Part of a small language model's weights.
Size: 13 layers, width 160, 5 heads of 32, MLP 640 tanh GELU, 5.66M parameters.
Architecture: LayerNorm before each block, biases, tied embeddings.
Training: a variant of SOAP for these matrices, 179M tokens.
Each number is 200 + 20 x the weight over its row's rms, rounded and kept within 0 to 999. Layers, rows and columns count from 0. The size before them is the row's rms in percent of the matrix's.

# layer 3 MLP down (transposed), 640x160, rms 0.199, rows 272-281, columns 0-159
105,164,200,197,205,210,207,191,219,166,174,186,206,227,205,186,172,212,213,188,193,206,169,166,196,191,189,203,195,222,200,201,252,187,215,226,214,164,242,193,205,219,179,198,174,173,206,216,200,229,214,226,260,208,168,167,193,187,208,207,225,220,179,211,219,183,196,239,210,171,230,199,198,229,183,170,190,190,194,189,173,184,216,218,228,176,195,199,174,178,212,212,199,199,201,183,195,197,170,249,200,169,222,187,217,180,176,208,211,188,186,195,202,213,187,209,179,203,173,206,175,224,214,227,165,164,214,206,187,203,187,199,212,192,224,177,178,163,238,203,192,190,218,217,229,216,209,195,210,232,182,199,184,199,203,196,197,196,194,183,151
095,201,211,205,235,205,212,217,200,207,205,196,187,174,182,224,173,218,220,219,211,166,173,209,189,244,184,210,187,192,161,172,191,179,184,181,192,175,196,189,165,198,234,175,165,185,188,252,204,204,206,232,207,172,200,216,203,223,188,210,211,166,198,231,191,181,210,182,191,194,206,191,184,189,187,194,164,234,178,215,220,191,194,203,213,205,189,234,190,180,195,197,164,178,214,213,198,206,185,218,204,203,250,210,176,174,194,215,228,214,191,180,167,161,213,174,203,173,236,195,214,169,223,195,206,190,188,210,213,181,244,216,209,215,220,189,190,204,175,173,194,207,184,230,183,206,200,208,199,183,209,208,189,209,219,165,150,240,229,204,198
098,200,234,209,181,187,204,194,216,186,209,212,181,188,155,212,235,197,203,210,185,226,199,180,187,204,173,186,183,216,204,201,199,189,198,225,230,186,183,205,239,201,181,241,232,194,206,200,202,205,161,222,193,190,208,202,195,190,210,208,142,206,173,181,180,184,199,193,178,235,190,200,176,206,162,212,215,211,155,177,219,242,190,212,184,170,238,165,239,194,203,215,222,195,204,192,152,217,186,212,199,219,167,201,215,172,155,194,211,175,202,229,182,201,173,220,220,193,199,214,202,176,197,186,224,186,200,171,196,188,208,200,207,207,189,205,179,200,191,186,207,170,233,244,204,192,194,187,184,179,216,210,203,161,175,217,204,202,185,206,162
090,186,165,205,202,182,215,172,242,222,200,202,177,213,197,208,204,182,174,195,170,153,197,195,204,211,225,171,192,220,190,180,211,223,202,225,229,176,228,211,160,202,179,205,204,203,204,195,167,204,173,226,193,210,202,198,171,212,228,180,195,191,189,178,186,212,189,197,216,185,187,178,213,203,192,193,189,193,203,175,166,152,219,218,204,212,186,203,203,220,214,162,196,212,245,212,246,173,190,237,209,209,179,215,195,176,200,195,193,235,195,204,209,208,197,222,195,163,208,205,192,239,189,206,196,223,215,229,189,175,210,166,196,187,176,146,192,184,213,224,194,214,186,175,239,207,224,232,234,193,185,182,210,189,202,240,176,213,221,184,197
098,200,190,189,180,244,196,222,172,208,192,170,219,192,192,206,205,221,268,221,182,191,195,226,222,202,207,225,221,212,199,211,199,166,139,164,172,213,213,208,187,204,235,206,189,179,220,207,218,185,188,227,185,219,200,195,186,205,182,211,199,194,203,193,215,201,221,179,203,153,200,217,218,201,194,197,179,212,195,181,265,226,203,186,183,221,189,212,204,190,186,244,191,198,187,175,194,213,202,185,198,173,207,185,159,193,224,200,205,188,174,171,184,158,212,205,178,186,212,197,236,208,209,203,196,174,228,186,206,196,211,213,172,185,220,205,196,188,208,223,215,175,222,200,221,228,238,173,204,192,244,222,194,209,204,229,194,222,185,211,191
094,191,200,212,209,202,202,214,235,200,225,178,190,170,193,201,188,151,186,208,195,209,168,178,154,213,237,201,226,194,195,146,210,164,195,241,217,187,168,219,226,192,211,209,183,218,214,234,212,219,182,184,179,201,274,229,207,182,210,173,197,203,193,200,175,208,165,200,225,229,204,203,214,246,178,192,195,212,169,209,202,214,197,193,198,181,176,164,195,208,191,186,200,214,180,221,211,193,235,208,212,177,193,222,189,188,224,180,216,199,191,199,215,186,178,215,206,181,203,193,185,197,186,206,159,184,191,203,193,200,198,189,207,182,231,215,217,204,239,192,202,166,214,189,198,183,207,200,175,222,252,192,188,202,213,197,202,244,197,200,187
101,192,193,223,228,201,227,185,189,191,225,226,212,220,191,180,196,213,222,207,195,219,194,158,210,177,230,205,167,207,191,208,233,205,205,222,241,201,218,166,215,163,197,244,170,159,222,175,202,196,227,235,213,222,192,198,178,223,210,191,192,196,213,189,186,182,163,215,148,218,196,216,187,230,238,174,212,175,185,223,214,187,211,178,199,193,223,209,206,199,208,200,162,178,189,200,191,213,169,186,211,230,182,210,227,144,215,217,164,227,211,230,211,209,180,223,174,182,188,176,196,196,207,201,176,213,215,206,177,208,210,216,190,202,185,180,194,216,193,200,218,204,196,207,210,204,214,190,215,234,207,235,178,223,215,223,207,166,203,195,224
105,207,201,195,185,227,204,220,213,206,185,223,197,252,198,174,201,241,221,204,145,220,176,202,194,185,196,192,188,184,172,222,200,197,208,172,212,206,158,181,233,239,176,190,191,237,200,189,191,177,196,225,197,201,216,221,201,235,223,187,206,188,215,210,234,195,204,199,208,172,204,200,182,210,200,157,218,171,230,190,191,162,237,198,206,209,167,212,219,208,205,195,188,177,160,199,210,201,234,196,151,190,210,212,198,200,207,210,244,175,224,182,187,205,201,192,234,207,234,203,204,216,198,158,202,201,210,199,237,217,197,168,187,202,173,210,183,184,202,179,172,225,185,186,178,214,184,211,204,188,174,165,192,185,220,214,195,229,187,213,206
103,206,199,218,214,216,192,207,196,224,216,189,194,227,210,217,229,190,179,208,158,236,186,243,203,223,192,213,202,167,228,200,241,231,204,178,183,209,213,198,168,159,202,170,223,197,156,208,183,177,251,234,240,167,186,213,204,212,217,200,198,180,230,188,205,207,221,184,208,188,201,221,199,201,217,207,206,240,202,205,194,168,183,200,238,193,213,221,205,198,195,199,220,226,214,185,194,176,203,198,186,176,202,198,194,208,213,194,179,191,171,182,217,190,202,207,177,215,191,175,178,202,197,202,186,195,200,188,211,172,215,193,185,205,208,207,217,190,196,226,164,233,174,163,215,205,239,208,244,196,180,219,165,190,185,245,224,170,210,174,217
113,189,188,203,188,226,227,224,199,198,200,193,176,196,213,183,193,201,211,185,193,200,219,140,195,170,214,186,170,196,219,205,180,200,182,216,202,192,205,161,195,179,197,192,185,209,190,207,195,206,180,196,227,239,224,188,202,219,190,201,187,181,229,214,198,161,174,243,203,210,239,207,215,171,220,216,196,175,201,230,236,254,171,174,205,188,195,181,230,216,202,181,144,204,186,226,167,187,230,222,230,204,182,189,200,228,210,197,206,223,222,168,217,215,207,223,212,164,197,220,237,205,214,196,187,173,173,189,209,174,191,210,197,168,225,193,208,189,191,195,192,215,196,222,223,211,181,178,184,196,171,236,219,197,157,190,219,206,190,206,199
# layer 3 MLP up, 640x160, rms 0.223, rows 273-282, columns 0-159
100,166,199,212,220,185,236,219,192,195,163,198,223,205,181,221,170,214,201,198,170,178,188,186,209,213,199,179,199,257,214,197,214,224,200,197,213,227,224,190,231,185,214,206,190,193,204,218,179,203,222,182,202,200,200,216,216,223,170,234,184,230,196,213,210,241,197,217,228,227,214,203,173,213,226,206,165,190,210,182,208,204,189,163,182,213,214,177,194,179,197,189,221,223,200,206,190,186,186,186,204,228,219,161,163,208,220,214,199,175,178,236,188,203,218,157,189,178,183,187,176,207,205,176,215,200,187,191,200,210,211,240,178,202,151,247,209,189,208,175,238,164,229,178,230,185,207,185,177,192,180,196,216,186,195,196,184,223,195,206,181
106,242,210,189,217,187,206,196,198,206,197,196,215,218,229,212,175,193,189,217,194,213,228,241,175,199,216,183,189,192,194,172,200,178,176,236,209,192,219,182,214,170,177,263,196,211,192,204,196,233,192,216,225,223,201,201,193,206,200,173,188,218,163,209,198,153,170,236,192,198,185,192,192,220,196,192,189,178,190,205,198,231,231,161,214,189,173,220,230,219,216,230,165,189,185,212,213,195,177,222,203,205,220,193,181,232,213,204,220,162,195,221,204,203,214,172,187,202,211,202,166,216,198,167,170,247,209,184,182,192,194,180,188,211,189,208,216,200,176,199,185,185,174,193,223,190,174,182,235,193,243,208,180,196,189,239,238,211,186,199,202
093,219,202,201,195,216,202,202,175,177,197,187,212,187,174,233,201,205,210,183,194,223,167,186,205,219,177,186,220,234,199,211,186,159,175,221,207,204,190,203,220,212,234,176,205,194,226,247,186,206,180,193,163,165,250,228,233,160,206,184,213,229,208,200,204,172,195,182,187,183,216,191,158,192,183,216,227,239,193,216,200,206,192,170,231,177,208,216,213,228,187,220,210,171,179,210,208,220,200,203,208,180,202,193,176,184,187,207,209,163,232,215,203,223,186,201,212,213,209,206,224,186,212,230,200,174,198,214,199,189,200,216,215,208,222,222,193,156,170,199,186,195,223,206,199,198,205,212,162,224,203,201,180,203,238,196,224,168,166,246,176
100,216,203,219,192,203,211,229,236,215,226,198,215,203,187,251,229,231,185,194,206,215,200,166,191,203,181,192,231,217,183,184,174,164,209,229,240,226,195,219,184,226,208,187,208,237,194,198,196,166,189,211,226,177,199,181,174,212,174,153,209,213,210,214,200,208,156,197,163,176,169,210,201,203,202,182,198,170,208,194,231,225,202,205,211,211,184,194,213,216,202,205,200,191,183,235,178,181,202,180,184,178,169,211,204,197,221,189,213,272,204,180,225,233,210,185,230,190,185,204,235,197,215,176,183,189,209,228,200,197,196,214,197,174,186,195,199,180,219,181,221,217,192,234,195,157,196,217,202,212,181,185,200,182,188,218,186,193,235,203,198
095,230,205,193,196,190,168,212,178,216,202,204,206,222,183,186,213,228,192,183,210,201,218,190,234,164,218,165,189,153,227,178,209,211,199,154,206,228,219,200,197,235,185,197,191,162,237,177,192,216,201,212,213,208,172,209,179,209,204,199,213,190,199,218,261,201,242,193,184,201,217,169,191,163,209,190,191,210,168,175,190,200,192,184,208,173,248,191,179,194,176,209,211,199,208,180,182,200,181,223,203,209,186,184,206,200,159,219,169,196,216,167,238,188,176,213,223,216,211,228,168,205,210,189,230,183,214,199,216,187,185,202,197,166,171,170,195,203,195,222,179,170,205,227,193,236,220,223,182,183,205,175,210,192,184,196,211,181,199,217,199
107,232,196,154,198,209,201,217,221,214,210,232,198,213,230,186,194,210,220,218,192,237,175,179,206,207,188,199,178,212,204,190,180,206,187,234,242,213,223,171,189,187,200,186,159,173,220,194,192,204,228,210,164,171,168,216,192,219,201,192,208,217,177,186,165,169,217,183,171,250,217,189,177,179,215,207,194,204,165,208,184,217,237,184,201,240,207,199,227,217,191,193,193,152,202,206,184,216,173,172,227,218,205,209,180,200,204,219,156,246,196,212,216,185,182,203,213,179,194,194,204,201,205,188,180,206,202,217,194,173,199,206,197,204,205,179,179,198,201,192,223,192,184,215,204,206,207,184,205,182,262,194,184,186,195,235,204,217,198,194,152
107,186,231,162,186,195,204,203,206,191,187,211,253,232,182,195,216,201,205,194,229,189,228,207,186,208,239,197,185,177,181,188,198,202,222,228,213,196,161,177,197,176,206,221,198,192,211,171,204,226,219,221,235,196,207,213,201,215,204,215,194,196,168,227,184,204,198,192,200,230,201,191,204,205,208,195,198,187,151,196,196,203,207,161,221,217,185,200,196,213,187,189,218,183,204,162,216,232,204,186,208,199,172,211,149,186,195,194,211,211,184,215,188,214,194,166,167,201,204,232,191,202,170,180,207,230,236,200,188,253,196,180,208,206,182,177,192,192,163,198,190,165,206,234,195,251,227,207,149,202,208,186,186,206,185,155,189,202,180,211,181
093,175,189,220,181,204,182,212,225,219,220,217,193,170,191,179,238,198,172,228,183,185,177,158,187,197,184,205,221,201,179,235,252,152,214,239,202,207,213,186,209,213,181,209,224,182,169,223,175,193,215,226,215,195,196,204,207,198,200,202,186,216,194,215,243,202,196,210,179,201,199,219,191,211,208,177,198,183,176,205,205,181,206,184,221,167,211,141,240,184,205,240,172,169,197,216,164,179,161,185,190,228,214,201,206,221,237,226,214,200,188,200,197,239,192,194,198,230,171,216,215,201,201,199,200,202,218,220,207,206,238,185,191,224,212,214,185,218,175,197,189,187,227,196,205,197,217,184,197,204,209,249,193,209,170,207,201,199,184,190,219
110,182,178,203,201,192,202,187,216,196,235,218,208,189,232,216,210,203,214,210,211,207,213,221,177,207,241,181,221,195,182,218,213,208,188,168,200,212,210,192,188,221,223,173,219,180,219,198,195,191,206,187,167,196,210,201,155,203,174,161,236,193,207,201,175,193,189,193,201,233,216,210,170,230,212,225,175,213,195,213,159,184,212,203,192,209,182,255,218,215,187,212,203,194,208,234,197,235,211,187,182,177,228,205,213,186,181,199,197,194,195,178,188,166,223,213,186,188,191,187,250,169,175,203,162,193,200,176,187,217,188,221,203,213,186,226,194,205,240,207,188,245,210,192,212,139,208,207,186,194,224,174,200,170,201,183,161,171,219,201,179
093,194,230,153,209,204,236,221,187,185,210,145,229,199,215,208,216,217,209,208,198,198,219,167,231,233,209,213,210,216,172,228,221,153,180,202,213,206,192,198,169,211,219,194,191,205,159,210,194,226,213,186,199,192,172,180,216,185,218,187,220,195,216,196,182,200,187,155,173,189,212,222,186,199,215,228,187,204,181,195,202,191,186,222,189,184,191,170,168,226,230,222,198,199,232,181,230,203,211,195,182,173,220,224,210,156,186,203,222,246,191,184,186,198,195,208,159,176,203,192,174,201,188,234,200,184,245,188,192,188,208,217,196,191,238,216,209,183,188,214,182,181,250,190,202,204,192,203,190,215,197,164,195,194,182,204,230,212,207,213,215